config = dict(
    n_layer=9,
    d_model=128,
    n_head=2,
    n_kv_head=1,
    head_dim=64,
    d_mlp=320,
    vocab_size=512,
    activation='swiglu',
    norm='rmsnorm',
    norm_place='pre',
    norm_eps=1e-05,
    positions='rope',
    rope_base=10000.0,
    rope_fraction=1.0,
    qk_norm=False,
    attn_scale=0.125,
    bias='none',
    tie_embeddings=False,
    parallel_block=False,
    init='uniform',
    init_std_qkv=0.0577,
    init_std_o=0.0136,
    init_std_up=0.0577,
    init_std_down=0.0136,
    init_out_by_depth=True,
    optimizer='adamw',
    lr=0.00202,
    lr_mult_o=0.802,
    lr_mult_up=0.842,
    beta1=0.95,
    beta2=0.99,
    lr_head=0.00816,
    warmup_steps=255,
    schedule='wsd',
    decay_fraction=0.806,
    decay_shape='linear',
    final_lr_fraction=0.1,
    batch_tokens=[8192, 16384, 24576],
    seq_len=1024,
    doc_mask=True,
    train_tokens=106700000,
    steps=6837,
    dataset='wikipedia_en',
)
Each number is 50 + 12 x the weight over its row's rms, rounded and kept within 0 to 99. Layers, rows and columns count from 0. The size before them is the row's rms in percent of the matrix's.

# down: layer 6 MLP down (transposed), 320x128, rms 0.123, rows 180-197, columns 0-127
# gate: layer 6 MLP gate, 320x128, rms 0.107, rows 181-198, columns 0-127
# up: layer 6 MLP up, 320x128, rms 0.11, rows 181-198, columns 0-127
down180 103:49 50 58 42 46 52 46 27 48 52 44 40 57 16 39 55 64 37 39 59 53 54 44 43 40 51 29 39 54 60 53 69 57 58 40 58 56 32 87 69 50 56 46 42 38 42 64 52 52 63 46 52 55 44 99 62 51 49 69 50 57 62 48 57 47 47 51 60 44 60 49 39 49 67 55 49 39 51 66 48 48 52 62 66 45 53 47 65 46 41 58 45 69 52 34 38 44 48 40 65 44 45 38 51 62 51 60 56 41 33 44 33 65 26 51 70 47 61 43 64 48 51 44 56 58 41 37 65
gate181 103:50 59 49 89 56 31 55 62 33 34 60 44 61 40 34 53 59 64 66 49 49 37 37 32 76 54 41 57 58 38 35 47 59 44 48 18 45 35 41 38 60 53 56 46 29 64 35 42 43 60 57 45 17 45 52 49 45 47 35 52 64 41 53 44 46 37 19 55 35 33 39 59 50 50 52 65 49 50 51 42 56 57 33 64 73 37 55 66 39 42 72 44 37 59 53 54 53 50 56 27 59 64 49 43 45 35 41 61 51 62 37 39 49 66 47 40 40 57 67 47 44 37 48 62 60 52 34 49
up181 104:52 53 53 46 62 62 65 24 62 74 37 46 47 70 50 52 62 49 44 47 49 65 72 53 48 29 51 47 39 39 20 57 46 32 40 64 54 46 59 44 21 39 47 34 62 33 57 41 36 53 36 39 66 39 55 47 66 49 54 19 33 69 49 67 64 57 56 56 56 37 58 44 59 51 39 39 52 71 46 59 55 51 50 47 50 56 49 46 52 60 47 42 56 36 50 41 59 53 47 61 34 59 65 65 60 31 51 48 47 51 40 52 36 51 20 76 36 75 65 39 63 41 31 46 56 65 58 61
down181 101:57 48 43 36 51 39 43 54 39 79 60 56 59 59 61 55 41 56 49 44 49 44 43 52 40 37 57 60 56 41 46 54 50 53 40 57 53 47 10 26 58 47 67 53 46 49 40 41 53 44 61 50 52 47 35 44 57 35 59 48 36 54 74 36 61 34 57 60 58 56 61 42 46 47 29 59 40 61 51 53 50 79 57 53 79 73 48 67 35 46 69 43 62 48 52 63 51 45 39 70 66 65 62 61 37 55 33 40 27 69 48 27 40 48 50 51 28 49 52 56 80 44 37 56 50 34 33 65
gate182 094:57 63 55 30 35 53 49 55 50 34 50 58 46 51 39 50 45 48 32 53 53 61 59 58 30 61 47 58 36 33 67 29 53 66 55 42 38 42 20 27 48 57 38 53 57 43 75 37 31 48 54 41 52 49 26 49 40 39 55 67 55 37 46 44 29 31 45 73 51 41 35 34 51 57 51 65 37 28 41 43 37 47 57 59 24 27 57 50 36 48 63 51 45 65 45 42 43 55 45 59 41 66 69 36 46 37 44 57 27 64 54 59 66 35 46 64 43 55 54 70 31 43 56 71 65 50 49 43
up182 102:56 51 51 31 31 28 42 58 36 37 57 73 38 38 40 51 48 40 47 62 52 64 59 56 43 71 49 45 45 36 70 37 57 54 56 40 64 59 25 44 53 73 43 47 59 49 54 53 52 42 59 53 60 66 34 40 57 49 62 63 56 55 64 53 47 32 58 51 46 43 39 39 49 86 48 63 44 48 40 40 22 44 50 48 37 32 61 28 26 47 59 55 45 68 70 41 54 57 46 56 45 50 54 49 60 57 45 39 44 67 59 45 64 25 54 60 61 64 65 55 22 44 70 76 40 50 60 40
down182 097:33 43 47 50 53 48 40 34 42 81 59 72 37 38 80 49 51 55 69 54 53 32 48 34 52 47 53 53 66 58 50 46 56 41 38 63 47 64 85 55 37 57 62 55 43 47 44 59 65 41 32 61 49 65 63 45 53 37 61 47 37 61 43 64 47 67 58 55 59 48 62 65 50 62 36 19 39 51 46 42 62 62 52 51 70 38 63 54 42 68 40 21 63 51 77 39 50 51 50 66 68 42 43 72 51 66 44 60 37 48 59 57 41 48 44 47 67 47 55 65 61 40 55 45 25 52 47 49
gate183 105:43 48 48 66 46 42 46 39 61 67 77 51 48 58 73 37 70 58 29 54 48 50 47 59 47 79 55 50 56 67 28 73 56 34 39 51 37 34 44 50 57 53 61 46 39 55 46 50 36 44 56 49 44 55 41 49 58 35 30 34 73 41 52 47 44 56 38 42 36 47 37 35 47 57 52 16 50 38 51 58 53 46 47 51 53 64 60 43 66 37 60 70 53 59 27 42 38 44 30 50 53 75 52 52 57 43 59 40 43 20 47 58 54 23 44 58 29 66 50 51 52 78 51 59 40 58 43 56
up183 105:33 53 30 37 40 66 52 55 59 45 61 38 46 45 42 55 44 55 55 34 42 44 49 60 48 51 49 48 67 48 72 43 56 49 55 30 40 54 62 36 50 47 40 67 49 65 31 51 74 27 50 49 37 35 62 41 44 71 51 38 35 59 53 41 57 37 69 80 64 64 51 43 38 59 68 55 41 51 62 32 73 51 43 76 42 78 72 62 15 44 45 52 50 62 35 50 55 63 42 52 53 85 70 44 51 42 38 53 51 64 66 47 53 45 50 49 63 48 55 57 58 47 55 59 56 52 49 36
down183 100:53 75 64 47 47 52 37 62 62 50 51 43 64 47 50 37 48 35 41 64 48 65 50 52 51 45 40 85 57 66 28 76 43 58 63 76 58 38 56 34 54 44 51 69 50 49 57 75 45 65 35 49 46 45 46 34 54 56 58 56 66 51 49 60 68 26 34 30 54 57 48 70 40 59 60 39 53 50 59 49 61 56 42 49 48 46 52 21 48 59 50 48 51 53 36 45 51 36 65 40 38 43 49 50 51 74 37 76 36 79 31 59 55 71 56 54 65 63 41 61 50 31 61 48 37 53 55 51
gate184 100:72 38 60 57 57 51 52 54 47 45 40 55 54 54 65 60 63 51 32 31 40 41 73 58 54 50 46 59 50 47 51 48 48 60 45 36 60 59 24 52 53 41 64 46 45 79 69 52 38 49 52 55 38 72 34 60 35 52 45 54 52 43 41 56 61 41 32 61 58 75 42 22 51 46 50 46 58 46 49 49 61 51 51 46 60 34 34 41 80 47 45 63 42 48 34 53 65 68 66 38 46 53 68 56 31 40 35 53 71 42 37 27 60 48 41 33 43 23 56 29 33 40 53 57 68 73 51 50
up184 104:70 52 28 60 49 35 60 47 54 54 48 44 48 61 56 60 51 44 59 75 69 57 40 39 64 55 57 61 49 28 72 29 46 81 67 49 50 53 54 55 24 41 36 40 59 38 28 31 51 70 57 24 57 36 61 33 69 48 73 36 46 59 42 79 29 66 48 32 53 64 40 52 46 54 30 72 67 49 59 48 38 66 35 43 36 55 42 45 52 42 53 44 37 46 51 44 56 56 51 60 24 50 40 64 41 38 48 48 42 51 39 49 47 57 54 41 48 66 50 43 47 41 58 43 42 51 57 57
down184 103:52 44 58 43 44 50 34 38 63 52 40 48 51 49 51 40 32 58 54 72 62 30 32 49 45 42 50 52 65 45 58 63 59 39 44 57 39 58 52 45 55 35 47 61 55 59 51 59 49 53 28 66 49 54 91 28 67 59 40 47 67 44 65 40 33 51 45 49 42 52 58 57 57 52 39 63 51 41 67 64 31 37 44 52 46 53 47 66 50 60 61 59 54 58 73 34 52 46 51 33 30 56 40 49 59 60 62 64 31 56 94 53 41 57 36 46 50 68 75 48 52 46 37 34 45 81 62 47
gate185 102:67 49 55 56 48 41 65 56 44 54 40 41 59 63 63 38 54 59 51 42 52 48 33 36 51 60 53 64 42 39 39 57 53 55 58 36 20 63 31 46 35 49 53 44 46 46 35 62 45 58 58 71 42 47 43 57 27 48 50 26 49 21 49 21 38 56 57 49 73 62 36 49 36 63 53 56 74 53 26 48 63 58 46 26 41 40 46 71 60 42 57 50 49 81 43 49 62 51 50 60 32 69 66 39 64 44 27 77 44 39 59 49 39 55 49 60 48 55 57 63 45 46 35 67 49 48 45 65
up185 112:58 47 58 63 41 43 59 56 43 48 49 44 49 55 52 50 38 37 70 56 42 60 23 47 48 34 65 57 34 57 30 52 34 49 50 40 31 54 49 41 48 73 49 38 65 43 43 49 35 57 36 71 49 47 54 29 52 56 42 37 69 30 67 34 31 66 59 59 49 48 40 67 36 66 59 70 59 56 45 62 73 61 49 27 48 40 38 57 47 55 45 50 32 72 46 65 57 44 72 55 53 59 51 38 47 36 25 55 40 64 56 48 40 56 43 41 68 69 53 64 36 71 39 58 19 41 51 44
down185 103:47 61 59 35 49 53 36 40 55 49 46 27 56 55 40 54 38 61 64 64 55 50 52 35 26 48 59 58 65 36 44 44 51 56 38 63 50 71 71 45 48 58 46 29 57 49 54 46 53 61 53 43 51 51 64 21 36 72 36 19 61 47 50 49 34 70 34 51 48 66 57 63 35 68 68 55 41 52 60 72 74 50 69 45 35 35 31 72 43 53 64 41 50 63 48 65 48 43 70 46 49 52 32 47 44 43 61 52 66 44 49 35 55 58 44 56 63 37 47 44 57 66 66 49 21 33 62 51
gate186 101:43 15 45 30 40 55 63 62 40 54 54 48 39 44 62 42 42 48 64 62 67 59 45 34 42 44 39 37 68 57 35 48 44 35 53 58 37 50 18 59 71 56 50 56 53 48 47 49 52 41 62 27 21 65 44 60 38 42 33 32 59 37 45 48 58 17 41 34 42 41 51 45 48 42 38 38 38 54 60 34 63 43 74 53 59 53 64 49 52 44 72 40 63 61 41 45 44 41 46 47 39 49 68 55 64 46 62 68 23 51 43 56 48 42 39 53 67 45 55 46 37 42 48 66 27 65 55 56
up186 105:43 56 29 39 66 51 40 59 58 47 59 47 54 45 54 66 62 51 83 47 53 45 52 42 65 40 46 53 35 55 64 59 46 60 49 46 38 48 58 40 33 82 44 71 50 58 46 36 59 52 50 60 66 65 46 59 46 46 38 63 47 48 39 60 60 35 50 64 68 24 62 42 68 55 35 60 49 69 35 53 28 21 50 66 33 32 26 16 55 43 36 61 52 60 48 51 46 39 56 54 47 62 56 54 45 33 58 48 53 53 69 38 33 45 46 52 68 61 48 62 41 61 40 61 62 43 66 34
down186 105:43 33 63 55 27 44 47 50 52 30 54 69 40 44 62 48 39 66 43 56 46 41 46 34 56 57 43 26 50 53 36 44 54 47 42 41 52 66 38 48 58 36 34 31 42 40 65 55 22 46 31 61 54 47 41 63 62 32 47 35 52 46 62 51 34 22 47 47 56 66 46 43 52 44 43 35 42 45 41 34 59 62 24 55 56 49 60 63 56 42 68 46 40 62 62 48 60 58 35 71 67 48 62 56 46 62 45 65 71 15 47 59 50 58 47 53 46 54 63 25 58 24 44 44 43 64 50 70
gate187 109:49 30 65 46 61 64 45 61 37 29 69 59 65 55 46 27 42 44 59 37 43 44 41 53 49 63 51 39 62 40 54 60 54 48 58 51 49 64 49 58 30 29 51 53 29 59 35 33 31 39 71 68 42 56 35 79 47 19 32 77 49 40 23 52 32 63 41 31 33 56 47 67 53 57 53 32 53 63 43 45 39 44 37 58 54 51 39 57 40 39 57 36 46 53 35 48 61 54 53 33 60 63 51 45 42 35 36 55 37 44 58 36 55 30 49 36 34 50 57 59 50 55 38 49 55 59 35 63
up187 115:42 29 43 45 49 56 46 46 47 57 43 49 52 63 41 58 53 68 44 51 41 55 66 52 19 57 42 65 40 80 42 69 39 51 59 62 67 66 50 45 51 32 59 40 48 50 42 40 47 45 46 63 52 65 45 51 24 62 53 47 50 53 25 23 59 48 38 53 59 68 67 54 52 65 41 43 49 30 55 45 43 33 48 37 57 46 46 35 46 37 53 48 45 49 48 59 26 65 60 26 62 41 68 80 38 66 46 40 61 55 47 46 64 44 63 45 29 28 38 63 68 72 48 41 41 39 35 39
down187 107:28 41 64 44 42 44 69 61 30 75 58 24 49 67 61 63 46 61 51 55 40 48 58 48 26 45 54 50 57 52 56 56 58 26 60 74 55 63 54 51 61 42 39 44 45 45 34 55 47 55 52 43 53 47 52 44 36 42 51 40 50 42 47 23 63 33 52 38 53 51 53 48 71 49 62 82 73 44 46 69 30 56 46 56 36 62 54 32 41 41 31 39 36 42 44 69 42 49 47 50 59 37 57 32 33 64 38 59 58 49 83 41 59 49 53 48 39 30 46 51 56 66 49 31 67 61 58 44
gate188 095:70 48 44 69 46 57 72 59 64 42 53 53 52 58 59 54 36 50 56 24 33 64 54 29 39 50 57 45 52 27 54 33 45 42 41 36 53 34 38 33 44 42 69 62 60 60 53 26 48 45 58 51 47 71 36 66 42 47 47 55 84 50 41 46 56 34 48 47 66 31 40 46 40 45 35 47 43 53 20 52 52 40 59 48 42 39 26 42 51 34 44 63 39 37 46 50 51 61 61 65 47 41 68 42 23 40 49 58 49 48 30 66 58 55 75 59 26 51 51 46 34 42 47 67 63 48 63 50
up188 096:19 48 41 44 47 58 44 63 47 51 36 34 31 54 64 47 52 40 37 76 30 46 70 46 54 34 50 45 45 65 66 50 61 47 65 43 62 57 37 40 51 49 44 32 47 52 69 60 54 47 50 70 63 49 31 47 48 54 35 64 43 36 46 52 56 57 40 37 51 66 53 77 42 50 28 56 55 74 58 47 49 26 72 64 38 52 53 51 68 44 61 49 76 53 54 31 39 57 52 53 66 50 43 50 44 63 31 41 75 69 48 52 26 45 51 39 60 53 57 49 49 47 54 63 20 49 62 68
down188 105:49 53 32 41 46 61 61 25 42 59 29 55 26 56 52 49 50 48 53 49 38 41 54 54 57 36 29 41 46 46 50 70 42 52 31 59 50 56 49 77 39 39 62 56 48 52 50 51 52 48 45 53 51 61 52 30 83 39 54 25 60 38 56 33 54 64 47 46 56 26 37 24 45 41 41 50 57 75 61 39 55 51 72 79 50 46 40 54 57 49 78 32 47 39 63 40 70 34 34 62 50 58 37 60 49 57 36 71 35 64 63 52 63 50 43 43 57 60 50 47 64 45 42 38 65 64 55 44
gate189 102:43 32 54 64 68 64 47 59 29 52 33 47 79 53 40 39 56 52 34 44 65 56 64 28 44 47 65 56 43 44 62 45 73 55 48 64 45 49 17 41 29 52 51 53 25 71 46 34 46 53 55 62 58 60 58 70 33 42 44 53 50 55 26 44 60 56 17 45 35 44 45 52 61 62 61 34 52 37 41 47 66 70 51 60 54 56 52 42 58 47 39 45 61 46 39 47 47 53 58 51 64 48 40 49 18 59 29 36 40 56 24 64 52 52 60 60 50 66 52 47 50 55 55 60 63 50 32 45
up189 099:51 36 31 50 64 60 47 53 30 52 56 55 51 49 47 68 56 52 37 45 72 53 50 60 30 66 56 80 43 46 60 46 50 45 50 33 39 56 34 35 48 39 68 53 36 69 42 54 44 59 49 40 62 49 65 70 52 44 52 36 46 52 33 39 36 42 46 55 69 57 45 52 58 53 50 37 80 38 53 39 66 48 34 52 35 57 80 82 45 54 22 48 59 39 55 56 47 46 42 52 50 45 55 63 58 48 39 42 28 62 45 56 42 35 45 71 63 78 43 46 60 27 45 55 60 34 31 45
down189 099:48 44 78 57 24 36 71 57 65 49 55 46 33 56 61 55 51 51 35 35 37 38 44 46 51 49 80 52 46 38 45 45 32 43 60 52 72 58 72 59 63 40 34 55 75 51 40 65 58 55 54 52 45 60 69 36 35 46 68 47 59 48 68 61 53 51 66 61 48 58 52 27 28 50 50 47 38 49 49 51 53 58 64 77 46 57 40 27 43 36 37 53 37 47 43 26 37 51 66 46 47 66 57 50 28 32 34 52 54 39 81 40 49 42 56 34 60 57 43 56 57 46 56 44 52 54 65 48
gate190 098:68 49 61 40 58 52 51 54 62 44 45 56 50 50 55 38 48 45 41 37 50 56 38 31 46 32 65 55 44 51 47 45 66 48 40 62 37 67 40 50 64 55 29 51 39 49 57 57 46 47 22 49 36 63 37 47 81 47 68 29 41 35 63 28 55 38 45 52 49 33 40 54 57 82 33 46 52 60 41 53 56 58 32 48 65 27 51 56 46 60 48 62 40 50 52 29 44 32 56 28 23 69 67 47 58 45 59 45 29 56 73 66 61 38 61 30 58 54 43 44 41 27 46 46 53 44 58 59
up190 099:36 44 67 42 67 34 45 35 45 45 59 34 45 44 47 53 35 35 47 37 56 41 51 66 44 67 62 35 34 63 56 53 52 41 47 48 54 42 55 44 43 47 43 64 30 52 42 40 56 51 40 62 43 48 50 59 76 44 52 45 69 39 44 62 68 38 50 62 43 60 68 51 52 51 64 40 72 47 53 73 47 79 49 44 41 59 72 47 40 40 30 36 41 62 51 65 38 62 46 58 50 55 41 48 44 67 71 78 55 76 39 40 42 58 34 84 60 77 37 37 55 39 60 40 58 42 44 43
down190 097:52 45 42 45 59 52 54 72 42 61 59 52 39 39 46 50 66 41 38 67 49 37 50 52 72 43 41 38 48 36 66 74 60 50 69 61 43 43 35 43 54 60 53 51 63 49 54 71 64 52 55 56 38 32 41 61 33 58 31 35 42 49 78 38 53 50 60 54 55 48 50 53 67 44 56 69 47 31 44 67 72 80 52 62 48 38 37 57 57 47 63 43 41 43 36 51 58 47 46 34 66 59 47 22 21 51 35 39 59 48 59 60 49 30 61 60 45 50 66 55 71 27 62 33 50 50 52 28
gate191 101:61 45 50 57 41 34 33 53 56 46 66 41 48 38 73 66 39 69 15 38 50 44 63 69 41 75 47 43 35 41 62 40 62 44 24 37 43 60 67 34 50 31 47 53 33 63 68 55 36 38 37 31 47 48 54 59 40 35 58 42 57 60 71 60 31 60 38 75 52 53 55 40 32 51 56 30 51 28 54 40 47 44 47 45 57 39 48 54 50 61 47 51 49 49 36 51 57 47 50 28 66 66 39 63 43 58 67 43 22 38 28 47 58 49 45 40 52 56 42 48 38 54 72 51 46 39 48 47
up191 097:63 58 52 64 43 48 65 61 70 49 50 46 52 60 56 61 47 65 46 48 50 53 63 57 38 41 34 60 37 51 44 48 64 52 33 38 52 72 52 28 56 37 48 43 45 58 70 53 67 47 47 62 41 64 40 65 54 60 33 34 50 56 62 72 50 42 35 71 63 49 64 78 49 67 37 38 60 50 62 49 64 47 62 66 37 41 32 57 41 60 62 39 49 30 21 33 63 50 48 41 75 58 52 61 57 55 40 20 39 57 43 64 58 74 60 59 46 39 60 42 39 51 39 62 53 37 48 22
down191 107:72 67 43 47 49 29 54 49 42 47 58 61 54 50 55 56 42 54 33 51 54 56 50 51 46 32 68 50 25 41 52 40 44 44 41 50 51 62 23 42 58 44 33 49 52 61 50 42 40 41 35 12 44 37 56 37 31 54 40 49 38 28 42 37 38 64 50 48 27 64 57 60 46 33 63 59 41 38 57 63 57 34 47 48 43 56 72 71 46 73 38 53 31 73 56 51 37 42 67 39 50 28 62 58 37 64 40 34 31 43 62 35 54 44 51 59 60 62 60 56 59 62 59 48 39 49 62 74
gate192 102:74 40 40 52 41 64 51 55 52 54 37 36 46 48 65 42 73 46 52 35 60 66 43 52 49 42 39 53 42 45 54 52 61 58 22 39 46 67 38 60 48 23 64 53 39 63 72 55 35 49 60 33 43 40 36 42 36 47 57 24 38 44 37 31 27 43 51 30 43 89 49 40 47 39 31 54 62 40 35 43 44 57 68 66 44 44 55 55 41 41 40 36 48 55 47 40 31 39 40 37 47 38 66 57 57 64 46 66 49 57 55 48 46 34 41 50 46 24 43 69 59 41 36 57 43 40 37 49
up192 100:40 61 78 34 40 57 70 46 43 67 53 36 52 41 39 48 07 83 51 51 53 57 33 43 48 57 63 60 78 57 45 45 52 45 49 61 42 53 36 67 53 28 58 60 45 43 60 56 53 31 51 69 49 22 40 55 42 30 35 38 48 31 37 41 46 35 53 46 53 59 58 57 48 45 46 56 54 44 45 69 36 62 33 51 38 60 48 53 50 48 37 80 48 59 55 44 45 38 52 52 69 55 46 38 61 50 59 52 32 28 59 34 61 56 45 42 60 55 39 64 63 66 50 44 47 50 64 65
down192 099:58 53 40 57 52 43 34 39 64 19 75 58 62 23 46 59 63 35 58 48 46 52 37 54 33 52 52 46 30 57 42 62 54 48 42 45 59 58 56 50 47 55 67 55 41 63 49 42 32 64 64 63 60 43 38 39 69 45 45 62 73 50 50 45 37 60 36 65 53 53 64 49 34 24 53 31 66 44 48 80 63 41 77 40 52 47 41 51 36 36 60 39 60 49 52 58 49 59 34 43 46 44 51 55 68 60 30 68 63 56 41 81 39 46 66 59 47 52 41 45 70 51 42 50 60 30 48 61
gate193 107:52 36 60 53 46 55 59 50 50 51 61 36 46 70 71 37 40 50 50 34 70 65 47 52 35 41 65 28 38 41 47 47 29 48 66 61 33 58 40 34 44 44 54 57 18 63 22 44 14 64 37 60 58 48 50 34 46 47 43 69 67 35 58 62 37 49 47 45 56 49 46 54 42 49 43 45 63 69 26 58 62 43 34 48 43 57 50 46 39 50 40 46 60 70 57 64 43 63 61 46 32 64 42 45 39 60 47 54 51 53 33 41 54 44 36 46 35 65 44 28 34 62 62 36 34 45 28 46
up193 111:71 57 44 35 43 47 50 47 49 36 53 44 66 45 54 58 18 52 68 43 41 50 45 53 60 34 57 36 57 51 66 38 26 50 35 27 29 63 33 36 49 50 44 43 66 43 48 50 30 42 56 42 30 49 51 45 53 43 65 34 33 46 54 52 46 52 55 36 49 37 54 30 38 47 45 75 37 53 36 38 46 46 27 55 59 35 35 40 47 30 59 39 43 52 56 45 56 60 52 49 51 69 54 29 46 45 52 79 56 40 37 46 57 45 79 32 82 61 67 41 52 35 45 29 48 49 57 51
down193 113:58 56 41 37 58 37 50 45 75 52 23 32 61 48 45 40 35 58 64 48 32 42 50 44 67 65 60 44 38 44 72 42 27 58 31 46 43 56 50 57 36 47 60 72 73 44 52 56 62 50 61 39 42 36 53 80 55 31 53 59 37 63 64 66 55 48 64 61 29 51 49 30 62 41 53 31 52 37 48 52 71 41 39 68 51 67 51 36 60 56 59 76 30 63 55 69 44 43 53 52 42 61 39 35 41 61 63 51 28 45 41 55 38 54 48 43 33 55 45 60 59 50 37 46 51 59 31 61
gate194 087:62 39 60 57 69 27 58 52 36 44 58 60 68 41 32 29 49 44 38 36 65 62 36 52 28 43 48 43 49 25 46 45 68 68 27 51 43 62 38 55 54 57 52 72 49 69 53 47 42 31 36 67 47 35 47 50 47 31 50 68 55 49 65 59 52 51 18 63 60 25 40 42 42 57 36 51 66 59 47 61 46 62 66 42 61 29 22 56 59 64 41 57 46 56 49 50 48 60 42 43 47 48 56 29 62 38 58 52 43 35 62 49 52 44 52 49 15 36 54 42 61 51 45 49 61 49 49 37
up194 095:64 37 61 47 38 42 53 53 28 59 42 65 68 33 43 43 45 46 50 36 64 48 57 68 37 48 38 58 43 43 54 48 77 35 42 42 56 71 50 61 49 61 52 45 68 46 69 38 58 32 50 58 52 41 42 59 61 40 54 54 33 60 58 21 53 48 39 32 50 43 48 46 45 56 30 22 76 51 55 82 52 52 59 31 51 36 44 47 52 76 38 83 52 41 42 40 48 39 46 50 62 51 45 46 56 56 47 35 64 41 63 54 31 36 74 39 58 38 64 47 58 37 56 51 52 51 74 43
down194 092:67 41 37 44 43 41 41 79 35 64 33 43 57 35 58 47 61 56 32 38 51 59 65 61 64 49 53 47 46 44 40 40 61 51 59 45 60 57 56 46 50 52 71 33 46 53 66 57 51 24 70 42 51 52 62 57 55 53 47 54 35 66 51 37 53 50 54 16 14 63 46 51 47 64 50 49 64 52 70 50 51 56 42 65 70 35 32 45 49 31 55 62 60 38 42 48 59 48 71 52 68 57 38 65 61 54 63 43 47 72 33 51 51 50 47 45 78 46 73 30 54 60 46 53 33 46 69 55
gate195 107:46 33 58 46 44 78 48 46 52 45 38 37 37 71 32 49 58 49 45 60 64 50 42 54 31 53 54 26 36 45 51 46 68 58 62 41 38 60 20 52 52 43 50 47 56 44 60 49 52 43 50 43 34 48 31 47 53 49 30 42 56 17 60 47 25 39 56 48 29 61 47 44 30 58 67 56 51 50 52 52 49 50 35 43 58 40 62 73 37 56 54 37 43 74 41 58 44 54 46 41 61 67 56 59 62 62 51 55 53 37 65 52 72 68 39 54 51 50 75 20 21 43 49 35 45 55 39 33
up195 109:57 47 35 49 25 34 65 46 27 53 53 64 60 67 49 57 49 52 31 48 30 64 56 52 41 57 51 57 60 48 54 57 47 47 61 46 29 60 62 35 52 64 75 35 57 43 60 14 49 62 50 37 35 37 46 63 22 53 40 64 57 47 53 65 59 49 54 43 48 58 57 70 42 37 51 50 46 52 43 49 76 40 56 71 44 49 33 59 59 66 43 50 42 58 33 38 55 56 26 56 53 48 59 69 32 46 58 74 60 43 45 60 43 55 71 26 66 55 64 37 42 63 47 37 52 52 38 33
down195 111:34 58 66 55 66 73 53 39 39 53 55 34 55 55 28 53 35 46 68 40 48 43 50 48 30 46 59 60 41 59 26 69 50 31 59 59 63 80 60 66 38 59 52 65 80 44 43 44 56 47 61 50 49 39 71 62 55 48 46 63 41 48 65 45 52 50 47 45 46 55 44 39 42 49 40 50 37 57 51 46 42 11 29 33 44 54 57 34 51 50 67 44 55 49 56 56 57 42 38 41 42 42 42 52 57 18 47 57 51 31 77 35 46 59 63 49 39 57 69 55 53 53 57 54 62 60 51 23
gate196 103:52 39 64 57 52 49 44 32 46 34 63 51 49 60 36 53 58 62 68 43 66 52 44 56 45 59 39 46 30 50 71 40 65 36 58 42 27 52 38 47 50 45 48 55 38 58 47 49 51 37 52 42 53 43 58 42 56 32 54 40 60 46 36 71 43 53 53 40 47 67 50 53 36 52 47 84 31 43 67 35 56 46 58 49 48 44 48 46 50 31 71 35 40 60 48 62 45 20 45 34 40 64 48 74 51 56 41 52 42 37 38 15 62 58 45 38 45 52 18 39 44 44 43 32 52 46 25 19
up196 103:44 48 48 46 54 41 44 51 51 41 70 52 51 55 60 32 53 40 62 37 43 53 38 50 51 72 40 29 29 45 64 64 68 30 61 11 45 72 37 87 56 71 51 47 39 60 47 48 49 32 59 53 78 48 53 47 37 29 24 55 58 52 59 39 59 41 52 56 58 51 50 57 50 43 38 52 45 69 59 26 44 60 50 41 55 34 67 48 57 57 38 61 33 48 52 59 43 58 44 45 57 47 65 64 52 59 63 61 61 60 49 45 15 63 37 45 58 40 49 57 56 40 35 33 55 57 48 45
down196 106:48 27 63 61 65 47 46 62 70 37 47 47 44 20 45 55 46 42 44 62 30 65 40 42 43 36 44 34 58 42 52 48 58 62 61 67 34 34 75 46 75 35 56 35 26 46 51 56 37 57 63 55 28 43 61 63 51 64 42 34 62 82 45 39 45 75 48 59 43 21 69 49 32 46 57 67 67 59 49 52 68 60 43 46 62 40 60 48 57 54 55 45 41 60 57 38 60 49 42 58 35 34 47 62 46 41 64 66 39 45 45 47 57 50 50 55 40 60 36 49 49 49 45 70 44 32 40 63
gate197 096:51 39 85 47 41 44 37 65 42 52 49 69 48 38 45 47 63 64 30 52 55 57 62 44 54 57 46 48 43 21 59 36 86 67 52 42 75 36 62 54 44 65 60 54 54 72 53 50 32 52 61 43 41 58 41 46 43 38 43 53 48 50 32 58 31 51 41 73 46 43 15 57 48 47 38 62 70 56 59 62 59 39 63 60 18 40 38 44 63 67 57 77 53 33 50 45 46 41 50 56 44 60 61 58 51 60 49 50 52 50 50 60 33 40 51 50 33 60 46 61 48 58 54 33 59 59 61 54
up197 089:70 57 60 50 28 51 60 59 48 70 46 46 33 41 38 50 28 46 39 65 62 40 52 46 55 57 39 56 20 25 51 47 42 50 59 45 46 39 41 26 45 52 55 43 58 38 68 57 51 50 63 50 45 56 35 46 44 46 59 33 41 59 50 49 56 55 61 58 26 54 52 29 48 43 36 52 32 48 48 41 55 43 70 54 40 46 38 54 58 55 44 58 58 28 42 58 50 49 36 41 55 42 60 67 57 42 53 54 41 32 29 63 43 41 77 29 26 48 61 72 13 27 56 31 59 65 57 50
down197 091:39 56 56 44 47 58 41 57 48 40 62 52 55 58 73 45 53 50 61 35 47 35 34 54 50 64 65 40 62 58 44 48 43 40 46 77 52 81 86 46 57 50 42 67 64 51 41 43 49 37 40 44 73 64 40 35 37 43 53 42 72 59 67 50 34 65 39 54 65 39 42 59 68 55 68 35 72 50 52 66 51 53 48 31 68 49 51 44 44 47 66 32 43 52 49 62 35 52 56 51 63 54 39 42 47 67 42 50 37 65 80 34 46 56 47 48 66 61 35 41 52 59 33 52 48 26 72 56
gate198 095:37 56 59 61 58 55 78 47 47 44 63 51 58 54 51 46 48 61 52 54 72 64 49 51 49 21 49 38 49 54 44 40 56 37 43 64 61 56 30 55 45 54 53 59 40 62 70 61 53 48 52 65 53 43 41 66 70 45 28 61 38 47 59 49 44 50 66 46 44 40 32 22 35 31 42 37 68 74 59 63 59 45 42 50 51 45 74 40 60 42 50 76 69 65 25 43 53 24 44 38 41 52 49 59 77 52 37 30 30 55 46 55 49 58 46 55 46 63 73 43 54 58 52 43 26 57 38 51
up198 097:50 39 32 53 28 23 52 19 46 52 54 67 48 63 41 44 56 49 41 14 41 24 48 36 54 35 57 51 69 35 54 76 61 46 50 51 59 73 52 35 49 60 60 33 29 44 55 51 42 55 36 48 50 44 53 57 26 42 50 50 52 51 57 37 49 54 52 54 48 61 44 62 53 43 52 37 51 48 41 61 53 43 67 85 30 44 35 65 58 53 55 49 63 53 61 56 41 48 49 48 63 63 68 50 59 63 30 43 54 30 55 40 61 62 58 35 44 27 65 55 64 51 34 39 61 36 49 46